Weights of a small transformer language model.
Size: 8 layers, 46.4M parameters.
Architecture: rotary positions, no biases in attention or MLP, normalized queries and keys, paired heads, shifted keys, gated attention, value embeddings, hashed n-gram embeddings.
Training: 564M tokens, 9615 steps.
Each number is 128 + 32 x the weight over the matrix's rms, rounded and kept within 0 to 255. Layers, rows and columns count from 0. Numbers have three digits each.

# layer 4 attention query, 512x320, rms 0.0594, rows 22-63, columns 0-159
137047076171077227191083000168154199090161120136125114120112081138144112138103150122129109124138125147134150125098110150141112138123136138136098120131099138136128155129128102147136126092107124145112130120079148128145166159121112127143137113114124116166134151122121155149149160114097128145105133127100082083134129130146109115143123137125135124158147111108115157103124151146146135141130107139156098122113131163118149157105139137124131140151141127143077101120152114164160129120129124
173102129091100226101194210129108190129127118113144151149138149139120123140118127076110131136125128105124110103090137152121144127129134125118130142142122116142136104133110127147108132120135123134098114128134116145139130123114104116114100110123175127077123126142111154117147117142125129119137131120117119131121117123137123129096149132130135119123083131122143104130119140135122114124149112143087125130139102122143138153123127123113102120141145127122134220133110139159131120137134134
219191132156209058092153180121129169104142121136151136145105143115116109121119133060166065129141115140143115155113141157142132120147127108132146111113129127123112137113113149147145117097139109144172163131147045144154129093122152162120129146113146114097106150138122117122113157145118131137124131133102119166124148116167128138117128107130130131092166125103132139108138100110157117112090167094128202156155100136134135118133138110159120149137118140118125094089109111126139135112129152
145209148157108065213141115099164000137139149130191138120145157132133120139149102205124154129116124154129150125146103130123126143132117113140135114136133145130097143118093134139125133136129134128132120128105191135134112126119146166166071094100065133108118102153139095122081128089140126137081119123155169107127126056113121128110093125114132131092178109090148121094119048160160143139123122152087082112133122117118141169126123142140155147169111125142127137139130157112105131126098129
103147140201085083095120147159192167125121117121094106136118165129103126136091128178133074133135143094154111117165165135136084103110099150107109105148109132148185141141146109136118139122111129077120098119117138096123099123163079122104131141124169126162181130101068138111161132144136144153147153137122056155142108140113086099140130097171128151109102121120125091135170168138120108115130102132145162140124134140108129091109145104143100090121148115138076056132137114185169126114148109
069092070106000171024124022159148229104128144141113142142138147139127102129171124097134142109135121095140134130092141104125130080122165126120095148119121137111144120149178106149117153094140150139103127107131105132131106100131125127129122120128194152130151115131126132110135137154127123128141102120117106142132119129103126136143133153131142094149114129123143106101107134137088123149183084130112132137128131138136113093129118102077107114130125145152100138126151122184141081130152144
248214119173109255042181118148082098147101096115130149133164049102127119139118122020109072147142132160149145138134146147159070124093125109144139145131159109137150123146146132140139093107153133140106086129152075117102159104126120131094154142117196134092124112140112118133117129143151130126122112131109172110073109154131127123111172110132119096122125114102126162136120160093112118135055126129057139123152127113122100105129135122121147098170139102115166197117124119182116116124114141
159217143237255021032079164134116047134150125127184104133163171136121110149128105135115133129102117129128134170112153136122131149119090149158137117126131095158095103134147153101122128150160147110153109136148216137101111123150141148113088108102098124112092116138128105126138119128168142091119135137145250190117111137144135167120124142125129130073083159101136147128109110099117118115107136119165162135113125151150141129113125138195148126153129141104159197122116087135122148124092099
094133107008052067113152159127120166122113139148121144120127135113135142128137133147123144140121107110103128161152144142134135114171135125112132131139129131125131142129147124112137132135157115117109132106149135142124125134130117155118133149144115127091083115148129144132138137141157116111123146136132170165127141115107128140105150109113131120113115129126111110122125107125105125137128116145109164111149115127140117124116138127102134107149141132131164155143117145150127115118124124
026171061154184000022000129214171018140146144139122074112107104112133103099162119140121116100117141178148126110128125120110146126134093133139115131125140087102125093127107125119107108092074140121119116110110179075096107103082147123116141094133136153149124152098142090101115133154145148151110117133118146112133159129123130128197121116143137155104091089133103128131112155146104152135122095101198100160108172101133072150122131102094120143106107120118098106123168059115145208115107106
136053149036126100190002110141138000115135168082103136186146077110128124101141148130121110165137124128111148164154162151120170121095115107123191156089130133099111152139202158127152133136130116127119134091097117140158119109114123138126091128100053117106128122147102142156129147126159139105136156160151087121100117143137138049098135108148122125121192199102135121144177100114128148155187128152171084117136085174094160195148122133159070129110114129151188111107148105092131085127060170
206205255127118119049132031118119023131067167077099123072118179112121132125114044095148137133134112176083145091108146128096119144152135181131148140126114113118091158144050143154104085178091131112151124124109215161133086095099141108104086134162156139116089108149106145110173098109084124135141150145115213232124133098123119199206093108136126193142005102113133091224122074094169126085136056120215108118139173092169107175125143128147128163084109142116071185129103154086116134182181173
163216133129132084206151132168153158102123116159179162085124214209096132139147155213133125095131090134130138124110137130123150201158069108133187130105121161126089131155119104161184088162170139094164151147103212187091137106121134161087062108117099161123061159095089132162139138128147178149151104054149076144164124112145148109117116083138146151102094147103114117130071006092104144128176191092134095135129100121151123091138147099102079108088127140127151190073124153011161064109191196
133008173178192091255000057101216134068180169149188077150094246108153099091087142015143156130139136128102141064116184100161120195109123142114160106102117134067042102128175135091150135121156130084104143148156177132180093102116067172132092142151054149056208127168147136154135136157079116159114096157113174178061085111110115138108098147134138110072061114131133178058110165117115063119084238132059032143150141147091155022132123137076170109112130134129169099124106187163109134133084115
140157018255123000023095213115094101156140108131104147147111047131158175094086094003126115163108195085115078096116108127133106029148127164133106157179100144120087111150093161122111143092131131113100162134133106126122122156105156129108128135156118124157115088162136106131158215122153114075103111121134130097141113071158178227092167101130169162145181077174135153140114120150090237163135176152102160091105163121131099192128030173175091121086097132120195147146150165109107145090150138
080064216049112000194175174105082116077077092122099194107135147140169111176134136129136136182134141155093065096098100121134151121123137149194171123129130128155092133113053205107125124124141099133135102120147231132120184124120166110138099122143189153137171150166161126182136169108144150114159124121140051139155132210165150101147132099160134124067000132140104143135137213136117134175103138185143132115130128121112075080127139145175129100171087115153132198088162121146173083147137094
255119128160176153000255038219103154099150146155148108128137161090118128125160109085153143130130102142168144140212105130172148183127096118157149147187092141125126130128152124085145111090125126141135160095132124089155099149156149150145157199161217127112045167121121122110121078159165089125123155159157142109101164084155123142117175119120123115126172142114105201142161132149121151128148190136086034117128083093104086047126140128159158163157121106106160114094156113007088068150080085
116134059000173136101131133067028039173164119149151161120090180108113070140125137152136182155124107083087170147110157088113149174141086124104152138084159158106080090161137179101137205087133108177153171117137048114149136125129157114115109147127055162109243170119129146118062131163131108183131094154128158145163142157087106080002160143120109122126149161069086193116140184125095045197106130102147102103129104106167148203088154144145094109130135142122155150152095098089079062075097157
104147173255173000161130174071255207059101125110182088134130137122108140114140128208176110130120133127151103193125176108105114110138135112098102120085112109133161148138166149093136145075155147113098117161138138058146177087143164092131113176117159096126095113158075178161130147171160092085130112074133000105134079090061119211037120093128136105044070129100068076026126147120119133135082099192174159121147126089161179137101198128121159064117090130123190255136117161206096126112136111
147155161091068153099255173143152151153122132142136184149110147127160153171094133109108182163156165132137102110114159136143127092136163110173143129121132123104085168134157138202151102082107110121143112140131096095108129148114132148112000131104086100151000101164123103108116147073170144087076128124083105131144124149063124162200098156161127118089065114185156118141124132164118116145126092104166085092101113101153086177119116136138120132114138117082200067103111150117092139113134074
000056255010131237149177018180102171127189126102194124150127185091131130132122173079064123155145128122161127102147117115122147161113095157120109116118135121113148101105063151111154107151121126089123105108079081099127099190144157068129039161081079165174000117081125090129121167073138150143114121123156060140111092033134139170151111111100116152080081077104162151030178051140091177085120118133126132159112103163126121138096127121150167109119109181164154137119151087223092163127102176
185115221000078255171101132255102154012094165116123090152155222155079097124106109116144192130081133141140107215110130088133093123181113121080178142159158128117128082124116159133116086142113135120102113131130021120117113160112078134178142146172073123156154136096106137175132124122114102068156114133168183150091141133147119177135115128106076121144131173128119127169096096122118047164112136138151127110099077171129144068084128144127137037207078112076123000150076131160102119119127186
123149102191113131157148019227105176187131107120157125180163110081104162151137115026152171143165107145148094159120154116103160069173159106130189220134140130121078155139133124102134124091144139117127172137132118071157189166184106141099135111148121103120000118211129154137124156086098132148126138161128107158140143169171112191142154074150114218147187102101094073162161192166126238159169144087073095086114133086175160048144165125069080130192141134126077097134099188167093147103084110
112255185063218078177235156191209162134077077137094096108089195147148124120118153193075172152107159115102125134090121148141133184137154127128141126118095086142148196138197136128148103150092132115202100136104169140135191166084132114107162128121091120175121134183146170129102088072117118144100123125128115162113122212129152102172141093142127182141123107111125209121098195118151000103152140110123140118126165124095182126118117100175173148115161109126180105128119119078125142121201173
000152077249218087106009168159255153087109109117123194135141029138126120126142116197119081135130106079126160108130135128145210194134140089109205124053095139127192110156176081123114094155078146082140154119131138160153100136184153157112112181090223166097142135109032130147063115079099144140067124112147108160105162111059151058154156139127105220169162098093102111070195163080094128143097119076079123122082093131106172240146123177162149118096078123119216228147109093089154066103169116
110109133116026131161005107106085064214141109087156119186097004152119097105139147079089094111153142074071173088117103132170164102156141098169110123147161156096240097143114122174135137143171103146159133107131179138121101061111169106147207074094072145143041150103124082110098089143090114099145111153126037127136151182125129121153163129138171119135000126149116117135099187079111096133118148165202101138152179096122163142091109126092061221156154134153183177069134152127163049175114139
177239085164213042198137255159066125181091119153117083102124112124121151074131135097065143128157071149143114096173135151164166148162145123127155171104109105110092123121081156113136092128074155145143147094162131138112132147197138133152072197081086093111238136189173143135094142080125119121111097138118056099135128165109124084100125132146157174154041128065088132147079112204098069165144120143125195110134160115125137174124126099118166119100129107149184184138134179115097105136125117
075134141135103224083127165048191142109144171100080119151097210140115123120181143209128155081124161081078186065094151159101191130151186101134166150124112143145128097136081144148148095112148127101152134171070094135119116175100138146132157134114109138100074117152059164119143160126129124149095103153100145160121181050146158096025093046078146122232070114110110090113141252150098093120143128119124051116127164134120083138109139132132109156147082148111101135170143158153153144091159120
089159029206072149086033120219144169033181115156093091183081075113084107157162106229140175088083136091030153087165173116106123161148153125138090098148131132141107057167115141210116126188142106181057134106142030170149130100104115164130120195140119145147047153147153127140122154190091100092131162182112043144114118076167126184131124126098123113060065114135152138150151123144192109156150182166255164122105173119110162162106111114107165141126168137113067164126113181111113160118127118
162070140210234179084155130000156152117120154082214142120068006142080161138189147083130162118132105142115117112113148110121103090111136096072144146124139131157235127145106080116166127115192108087140127074103137217181155158143128164083091113124186074125235146071131125095145199102143106079156170131144171120118148067181182171160088045095150132152110103128099141144057103103187165185134111103054150096174093108073077152096117150195091113152121156151114066104112145143115133136173157
058042243138134135091179119000144041003089086172104149162127153124142109103173123159102161117161152152120150176153127151110161098170134133127170109085148143125029088120126121206142141130121099163122149173171128134135146125078083093134154142175194175130209149153125126100121169187193134151122053159126088092137157185196147107208110179152122089097208106167147173071165067166146099132117110125089085103186162111130184124113182129153107167094124110123129105162142135119153160140115122
148129117156045125155255179248120169081119118132202159126097179158088119117100163123125164167113137134101086110058156206142071189144065120077149166118137056091049137182151126140102116075110150104147093156163217104116221151148117131177165129139129093118132151150129077134171151098176116134103060141118168146135081130101112176191160171116130129153212167136150154142175197159191057100167122156154149102089111114061083095125185120116073164079094138135009209149087088143082119098141122
046171143170214162187012117133209086063098072171138136079115160145074131104059123115154038136116123154080089148140076161119194103074080125093095096141144127155150133132087162141154114111100151066153135132166033125138128098114096114128127136145186078175000129083136130139100113187109142162102062147123126173162146104114123174048141133109167127102110122155073163100088034121128124145108022174135099139093101104122099185143095117104209210156115174112189100133132126056099072064139074
255179044130102081212073194217034176120137129154059131162093150144087129161137143077081194142094129145103150098101115092109113092153159121168099148107137096156174129116221107245134174113102110098118142130163161144092112123094133128151089074127195141113245097106105177080153129087133140098155253111114219110131134062158140068202120106146129112081191081095121185112142147125164255133156123098058081119117085118074129123093093117093142165070112121115174123155173053176115101080072116
192041161000146173255054130055255140170159150120147108161107175143099115059143126153116120110124156087138106096210145149124100063118138122120113140150152126091157150147075163115121117129161094133122111132129109110102080154120126081128121177140135100154197107131167121078120139131148116089129141173120130081124127179108158190105113134163142090102105098173071098171102146170130180079119154164180153101153180103181164105067129135126138130096108132121184129146113087196101083133154108
149207078175170184164210144238104205109000144153081115114124094089107167086147101175174075089119200144176207071068157137117216117182186100126114108108112168105122085076237172128167156124127121129129157109094092102139141142067148124130130175094167168189197175098101130122080160125041087177136116139129110137117136152200129075095128153171134158134200086116112143184095197118121150147090087131014134101105143116111163213118163122209090132059137105103108077154166136168126132079084124
114088112236018074071043079000133180195137119106065142118121153106163126095119111005185095107135143201084162132149114130168161123109147136156175147090121152091144145104050131090149139133115106128133084119108049083130124128071182134137127124140099111157228191146069130140111107117173122119101108101100124116092124139061134210200155126147185087098115143170118029149150153152092121144082148184107115134113155140130106000137147110090147199135136105156112150099167149178108100180113100
159160000156186055113084148000097006131075106092110086168097084132113098139207109084175223123154183146158111188178153130144102146128147157158124140157173061123077130118220151069076107096133138166108126070117072102141085119112128111126113110126144124141160179151064090135105149164118148122143151142189082063121112089080139162139173133139098165168026145119168106142142118174120127094163135078137160106120153113099056151122110105088084163090105099124028052137087136167136154122115171
113134077089000140018076133097143116220140165140146131126098057085144158032104113237075066128093146145128060088104167103109146186137130121109137118127128223137152135139167137126140186093161119143127156122108207136150105109080174148151041120123101121135089121118210105104137058163172166083165129064117114117131153159142114120110121124103128139130141118169146085088147046148140020089109134143146165119131105136158106138100143096051094146105163132151117054125160116157114220081106190
203154065178028157000137000143163184130093137132147060148100062100135089225179127143108172158102114134108162124167147162176164119062108142153103204104168113103211158085108109088142108092133082133118132141182131151095135137111105088150106120122035115102065118136104144136103133162134137147108116137146076137120143150112161073071109102182107196180097102099167165116105102113094194148120176120255146084152051086152043115112139122087123106163104149073165144131123082150117090160150122
101045000121214074170000162154213152114105126073209171132106148079147107149129165091049149151097085161133112129163179147132134108152157094151110103150112165159077142160137154113152128122086135087103121131122067124133212090112140119162038194130100118112163090166050140105129060098196177147116067053125143144098106126165132126202108105109143212132020121132074188153165184102092100128151050065255115129121119152123138015119177136152104089128117103109135170130143142000119151132147141
164080195102154166199182106209190182153110136075177114146091165131132092129145133170080134100128044104107161158174113127079174086132161140127131082140151152136138120146144154094124138130132155121157094104092163142089128131101129145170105116146058125153109104161124112099143048190056111147113183094171181167137167143152121155177087138148122090173149096138110102110143177136150252086184145160000226139112109079077132209126143169188127134137114112117113101155118155101092118121186111
# layer 4 attention key, 512x320, rms 0.0593, rows 22-63, columns 0-159
114147199102202192113112120175083131124136141135119142136128088133119118090116132104135136118112141101117119115115147128119128103129128124142122124128134130110129134142115137137135141112128150112123115125123085124110096132118118130129091147149095139125156142130152123113128111130120115133134092137135109132118121172103127101127127141118139136158130125148122125116127141129132130145127130171136139142124135142162142118110161113103120135103128136130154112140137080133105115136129153
060113149135145095184127129131157165138115139121138149106132135143122103116149126135112141115130120130146120155126131136152113155110131153147133127131119141101119147115140129123114115124118113117127156133106143107143127122126119133131135117122155118144093144121118149141149121117139133142136167129139130129147136130126122147109121141129138147126152118125157144145150161117124138137150146144186108105147141120126139163135125130139111133117142137145126067119146111093122161121118134
123071099116138072166091153078199156136081119126097140129129122137141133113112132179131120142137117124116139115142134120141130187127109144148122149122134144135130125119158122140136123145116137130115122134116132119125129113101115117111121150109106113128116143117124140099121105121149112122140090106143141130118130134111118159134131116126142127145113117143125156112123141109137143152122117128176096112109122122153124140132137141143133098137141141088124121134136149061122134130150137
103144133160128162170158110121133100115130119105131133125120105133134124135120128125148093149138137128144132148138127121106124109129139122127119113130127122135143142120155114106131116137135128134100138129142129146134150145126145110124139138148133119131107133126108143136132115150143145123149113121123137148148138149148133131117164099119126163116101132145137152131142136120118155124146115119162122135145146128112149159144121136113142102132107141114150102145104130136117141135133130
167063131100187164118111104152107076112153112167147153147120103143167102119154126136121154102116111138124103125140133130140149093136146101091127134109140115139173122134109148137130104133135123145082172140129120120117118125137093133108152172113126126107102127151152100144135108141118137124093141141120092159124125139106130163211138132107131115139142117106118137114087095113123107128122097083137162126103135123126107140116091123104118147137114137116135104118148123086122117118153127
231111077032101094230003196118167164178134125126133135163134072120135127150122132140105151156120134133131132115145115135114133124137136130146151116109116151110121127115149118114128151147114148126120129112155093144132120119101125142127137097145062131134173107137155116095112114131162143143105154152117132120134110110144135169158149102146125141112125128140128153174118120142127134130122119123120184135114116113143133114108121123131152117163119100108157104135122143119116126115125115
176116083064043015195157113056135159117116131121138130115121170146121120111127130132149141128135123145113107158166132136122143104172104136121145132160148129138116136108127154161143132149137111127128130126138109112138136130129169120136124119143064154169118144109119103129128130101160110153133130133126139132132112147129135125129135142131124107089099130129137137133137121154146157104144144142109160139147137155120121156109124116154145166086147161123128137130121123075126139152128135
129060135080131106176036199123152180137129138160104112134152114153122151146125121126130121137127117104130156076087119126126123199147137122147125113130098121149116105109116107141122133129105133143140129157118120130129138136103137119123146145142119127116164116119118099105114121123123142124131128121131143101128136100134130209117154117143134151134153131141131173111115109162131153146113116120095092110125133088136106135153117141137124141165115110117206176136130198071141090155148131
128014255140159094151096022121135150114074132124112074124122254150136112182109142133134110139162096118115112144149128124135111121078111157150126160133133132118104111107157103122120115141146118142134150157134161114157138160102094098110183068096186126123043158113142141115133163147110113111151098079122186180127114116159108180149151119122130102120108106129135175081137148116119156092119084094216090123120142102075134102139118118155121078212140143089057081105118188123166183134123125
213193255180141255081211118103141091103141110143113119141120059126130129142090146071147100120118137151108106136117134130134140071110148124113113111117131129150163129131156117118121120129122107124115122124143086138130142134169141103125125127152117124134146121134149135130131134136098126138140131143091061135138107124143115105193129138124124129147144139139128128121115131135121096110118128137104149130103130124122136129123120122120125136142114136101135116134113144226131095146156105
139096106092194165213112187074177107140190113125113149167161090111120124124094185136094080151118159128134117176144176157136169142083124087140135142095126119106128109172248165117169129101145116124113132134129056109093172121151110158123133145119013135108130143152169136169105172150180146082105112130134071038102114086146145072109140111104124082101254170137138162056207124126084128140133163141102105135124051191090148085148137109195142135129130130153202083131159088083131071098075154
131127169039082082095180069109148095188089166112101129114146146114119122150122111124150076125154105130105139126153169147117132159117129139133122120128134119130142151152179155151118095156111149112109137136096123112159096095128152131110110156130113130105138126161124166156137117139114157117127122121114153146157101068094117147197146089145120173140134124125109105162153105076130165126142119139198155107139131132153121175141133121140065159103090127139142084126119126114127096136102190
189192212144110117123187128183162169124088110152145165098144113190109147137169152232144128111114114100138122168098100142098119147175105140133196146125117147153127141166128104167159090163169134111150129126097149194091146136092157127080098099135171144142034147095087132129134158121153153132150132079154063144174166089152147120147119087135148155132126152111113063170102040105119197130200141109159163107131101114129109126118126110101065110100126130144118129087156116004168108112187189
150079185194238119255049058092244146081176142149193083143126244161126125123088151051129108105126128114127133096118143097187142213112116128108169093120141150090108119129129107128138097136179139057088121169147217139141105100146096157109058160152046156097159134127125111153132144171108136145112095115138135166106080111115121099138102095139142135070075107137119174047106120115124076108113183145075059148164110141120176019130123136071128108102138147115191173106122173120139111099083142
092206020248133000075095212096109156171134129123109109150114062150116175079088078025154108140107198081138098108145105111128094064144117170128084165161086129116133096151100117122125128106143134118097151116143105126127121159081130138110150139153121119156086101145136126103133197148166121101112085107126165115127122041143150223116145135113142143177212084173142114106105097166086202159151132138142154097121177118131121205159085162136082130087142127129181154124144159122107143074137149
153000157100096000163198200141125094088097115125096187093131112157155139141107111111147116177147161144079076079103079129155116079111107139182125124169123117152076141126049191106112138070124134128102115150154232135131165129116173120124119094139225135139206124174163135184164177102122168108137103130147084100166123142158148154140181104135156138091038104148098171147130198124133153176117171183187195126123139116113109088142086141171125126154102112127144228104180159143140103129131138
231051131142158023005244059225109225093134148171117118104147161095125120114182128057157148123142118114159146116194081157169144178110108101152164128172089114120150115141166122064153127116123138120148155083126159126165116139173118149125163142178253114159015164134131131157164129128152097099116173154164126145098179092143126141152127139120149121119175108104087155120144074146112152110158170138120089129115079129118103026141133130135108152161133106139177063114160105000121102166122073
141071097000243157037255064140038086151159111151139142096124149084105070154138152158149158146139122107112156180153150089137148172163087102124165134107146132119142095152134156107144178100119101162157171074131080131142125128132149131149151157139070152101235164129133137114063115160130120166120096136142169101143126129088126094058172133076118121127195141088100196124140181107096071195096157099120112110136100114136153182100163132162084144160150140127136146116124092021081044093102148
062070126178128000224057178081255214071113113125170093133143110122123130098149136215195104120122127115148089179131175101127092132160120113106119063102107092160175142141175164112132149124130155126122111158151150100169172100137160108139174155131178103093135116142077168177131148174124110101117108107145046107121077096059123195005134100146133088031097131103087081037118141136137138147094127195185173128146125103163219131112179126089147086134116114115172255144113159197092167143139128
097085192034077088193234158125157164114130124134144162155122132115144136155111126144124184147150167121135118145134144141148117079115170109172136123076139116110104146128157145188126110069125132124134100149116064094128121128110116124126000141109130099156000132157127102091117146097167135098093106114114078126136117147084122189224104171136139131072067107182154094082093122133106112133108081118168097108118135107147124165117137116117130148094132140084199076121127148111061138096124065
000042204014078252134171013174101092135192110124208137168118183071130143161123154051068135170144105076144113113151106126117171142115104142113086105117131114110168116114093167111164135127123117088118141076108064087114105178167148073109024163078087162160000126077133081112134172058122149161120112144158059143126090024129145150153127118125103153104047082112150143035179026125102188073128120146127152165106114167106094127116108132144155137120106180157144142134137082218128124139081136
182107255005068177192142136185050214015081160108121071170145229165087098129118129099116210120103123103127128197152121103125090124186083128083159112140163130126129119107091144162129116144143120142086116129128000110140097176140083134178150147187101122178130130089141140168124117125105105082170109119165149180092147130115124202143104150083085107129136171135121085148085090141121043169143153138128150123119093149126155047082171167114144078204070109108128021126088126136109134125132199
148156118183145073118191043222067168178126121105164124186174108093071161142116112022168176108179130143163125177131159121108133055176136120150164227153140109115082158142104141121131128073152164152130190135137133068180180170168125150095114104143170114108000131190142142149138159088068122148124148150161088132154147130168091156167168112148125220118187118081119079174158151160132242149162116091060129115137101093181138050136167135057083124204144156123057074128116186191104127115045129
138232214083204078216255123242146143144102073118108104114101203134117120118128150164076153152097170067098144119103145160146143189104157135139129132120106106137143166129176162129156098127115120123178108133110140119161186151096114138116179138123096118177132134177119157125103094112142121145107105106114111143141148201114132089190136104116133158150127120128143188117109185110144001122156128101133136118141179128119207102110129091147155122077130102125189112132161132056120144111198163
041078035255190060050000122201179080055116115134123204132145016126147133135137112159124092149131106086119149120112136129167211182150144096118203131063125144138213136149156115123122112175091154089125161131132146175136118138196145147115103213093226174097098149132053109132080093115154150126098128111139146165097155112075164041160136161144090215161175111093104108081178155082133098137072094080084095139088074134088180207123122186172167126078090120108205209158117114063124089103175113
138052154102096180189000050103092067210168109106178148175110000136116105136124140103103073106149111075072172102101105121158162117130135083135148130136141179108229084141082138167129148150191133154145116119133204140129110064133176127141220111099089139133022130101133082100092066145082124129178106146112027146120175209132106130162176131139152132128000134168119108117116188080134082145121137161194110118153182105140178142116095122082073200153131130140174143084121167125155085165095106
138255025126175151212199255156071109165090116148136070103126117144110161084129102096094172137161087135145115083126139166132141188158131149134132138112075123089102129146060151123129110138083175135167161101172122141129158156200145120122107203100106095106255131178183134135093117090114116148128077106135024095137154175135124106090155108163136165125034136098088143151079123178083103157142129165128218108134156127103135190138118106138127147091133115144158196122145195098100097128125148
040157167099134223110039217024165186112138138108061122127101171141103133123162157159133117079104164087105171052082141133111144121134175114114158155140147124118142134137108119136125096111130130097131125146092079151112121131121143137111181138114099133114115102149070161122152155112135136149112122160103127146126151053142154091041088050074132125220075115092107084122148241157102101127134126145114091139123157128117056134141137138113123145146110151113100108146143161159144142102165118
121187059222040174056061118225066102039185105165108111183102110129078099142149086251141170088092149099082131094179147116104096171161152123143100115171139128147111079159117150190120119175138138169069119104162047143135142114121112137141113194135138148145052148138136125134110132194084108096120182156128044132131123065153121167119115129105130111053059133153151124166160124142160118161138141139229173135137199097112124156115102114089146131129152132100064129133124186129115133118124120
148044121219255165095140184018154217122123148090185133122082000120090151119136153063122164116137115133093128121113131090122105092153109109086134165113150142136216119159089087122177127117194103088128147087130120224164173163150124144093116093151159089109216138113115120107156191089110114108126166124139187127140154084173196170130102077083144132139063114118110093151081092090173176183121127123068139120185082129084097111090123172175085109149135139174101021113123148142094097138164169
035057207090088157102150131000225070029086105153103118162123163116151120099140119175114164138151168185126121194102138142120158094188118142124158083082152126109000108115157115202146140100096116152133151168166145139145134121053076110125148152168160165145175130179148143109125141172170126144107055143121112078113169176192139123197122186167117117106189080154154196062185070153118078116114122122072045089178130109125216142125165114159125146113130100137161100148120147117135156140118092
107142128112056000249237242227124167091114127134180142129096208143090112123094147142115161165112152136098111166045144185122081177142080111086143162105148050072009132174171136158127111071096148120140108172144202096134206137141084149159157124159136095102141175141133097146151142099166102160075093150110179162154093118095124186189170159129128141159219152139146144130184213155178036104162083135171136107085115129064109111156188134125085141056090126136042171166138096179106101113142141
062175255195255074205000064087140093050126084127162142096126181155074115088077137105156037118120116152078076134158092159099193118077091135089083100130136129129114121140080166140145134112091158089145120141148027125149116115096092118143142165121180089173000119077159132116110119196126150154097081155116103148160158094102117209014113148097169116113116135142097187112091047127131137153113028181124094151076090124140128166142096126083218207150147179129211110136142100080089096074142096
255192047116200120215223164197022227140123137147041163168101198158075134167131130089127168127063107137094174109102126091101095097131165123182099150106126098128124163093194121240132150098099117104096159132155174146097084121103144132152080094127217130123236117112117177083136140109131147110142255077134247089136140051157122100170150114137125135102214088117141189117149172144167255130180140104068059121124087073082103177101117124104156200075103126132170097138170067160120093053068140
255059150086166255193066110107255132148134132122171115174111147138099115078096134148094128112111163119137102119188110165144115044101138142140107116159155127102174141146092150118111117126158106100107122142148103125107071132110130088120129142145138086152147117128179121100123109144154122065147144190115114137113115154133140162131112136135141122099084111151094104165083133151120174091113129156170157139144156100181140075050151137129178115084110149109177163136093068192114078130155126
110198038128201134129255170225109121125000140162109119132128104122124154097149122149158084079121189115157202093051141127117219147143168123138131104100127178101118099077255166142144154128129116100150128110092103082128100128054146116121114168104164163187208170106082109123115139132039092186167141166144137194128153156186142098100138114180126151144199089133121146198113177112124177121131066111011114099115122099120134218129153121179063136057107099091099082155153122195110120094088108
147087136250000147000033100067177137155138112110063138127131174127167120100096115015197069111132151186090154128164140131197137118093154122167169151100105155084171154091088123085128135149126099150129084094114006095117129115097167156123114120139084115144219163179094142166116077110170121090100118118094081139112135114084126203173152114131160096086118134168153022175124138168085109144115164186075109113106131143136100000141162085091167183154130118145114160109137148177103109171149088
162193000147185024097070138000117010141075128125088110173119113137113110148206103074205233123140181136163143154198169143165086143126166171159104149154159070141105127111199179102069134084113144193100114083111109115129071156109143102128107101137148110140139176142081099151121153153106135143176162168181071052133108080069108153166202140146078142155037137096173066165138087199149115097162126090158142104084175109110085172122098088079098184124101112128000020141094175183150176130082142
117109111071000065050089136037067184182150168095167160114112053110143145023109109250098039118078132100144090097126154120126129186124145104108134131146117205137151119119142132116129168089140138166125127119124210110160110124095182136129047125121132124123089104122178098120151074180185144081158118079111124143103148142140122104140104105120135141143156101168117106061131085132139041102121132130146170111145089128154090158103129105060072129097146140171131058136151123167126239098079183
255197107158010133000127000118092175102091141134137092132098050092125072219191125110117150143114127168106153134143143153152156121098121155148122144122180108128188172103069122087164115113128079150111140122172186167092156142123116081171090125154038103111044118151123155150090119141153140148110144130133077128120138168141169021078121111168110165180098097091147137122081072112110180147136173115249152087151084090114086111129160134093139129179114137094169139116136091165116117152168130
148056023227255059179073150147182138132118123090244154107127173100158114156139179047053144136106102157114124158182151168131137110142151094138129086104098164163083170160136170116132147128112150086143104137132034128139189086100118119168100186144138124113164089155074140091150040118170172119122082058142136152093116133125115142174080108083149212121034147128104184166152162075077058103157022063255134123109091143126155018104172133143088090123146116116121221129142148014111167124153112
180081170047127162247169075166130197167114155106178096151092143116142127113147129195071122108126055142098169154165107119115162089124140124129123060151141148129107117145149159124118141117135162120157084114103108139106132141085135145170100128124058102149102103143130082111147061200061093158147228112167174176143159162161123161174094133147125091177177094152106116121143190149147255086203153168000219137105114086082149230119146166185115149142110106119097098133136138134076131106184119
# layer 4 attention value, 512x320, rms 0.0726, rows 0-1, columns 0-159
105151145173128121090146114138105090139097116147100105124129164116174139096103114118156073086068101125144107131141136143139116116120140161123181172142083162150140117090112158112161121103134136169088106123108104068120181176113112124138197063130146151127150104123103092104135125131102156158172103123153095106125100090115158113138097104193142137098101150123135130115151109145062078128164105103131105169123122120059119098108093126129160063115161131145132111144160097095155164136147171
122079145109151096206060180065133132135179125108131144133139117145142136120115061124118107120128087063159031150075165093062131116110134130103145099123081117183123141129110128146135191128106137153130174085110075126101118128180200088171153165160086085089128111159130084118084095137106154135124097167107092108118126099158120125119135093140087162149142106107084105147164130102130118113155118094073145171132141115076161150103164131111143078132149105114154077127070114102107085152143134
# layer 4 attention output (transposed), 512x320, rms 0.212, rows 0-1, columns 0-159
156133148139147140103118116121072098133104138158153138066168137132172115107092119114114102051070099088111114144103146171145142093136138114133126163110108168159164144110090142106170126079132127113035111114065107084147162200130155140145229100120146139157133093112101086132150105134107151140163096162148148121099123058135141121097094091165147154090130170097131097136161072156094095147134155159106150180092092111053121175128126118131205105082154164170209143116142086157143136157149146
131090101112130129148106164165108131106179127094134166121143150186161132124171092118107104108095099085165119145120142072098141105128196073109129088120087131132112104131155116177093198107085131155152175107144114150076108129149161076167112164197128094104160123132108090131077117142071186144091096115084098118088113135178114125110125129126118143104153148128079153188085123163184104138135075091147132154139141084068115141126150152070135109120117109105108128145086122166079093137139123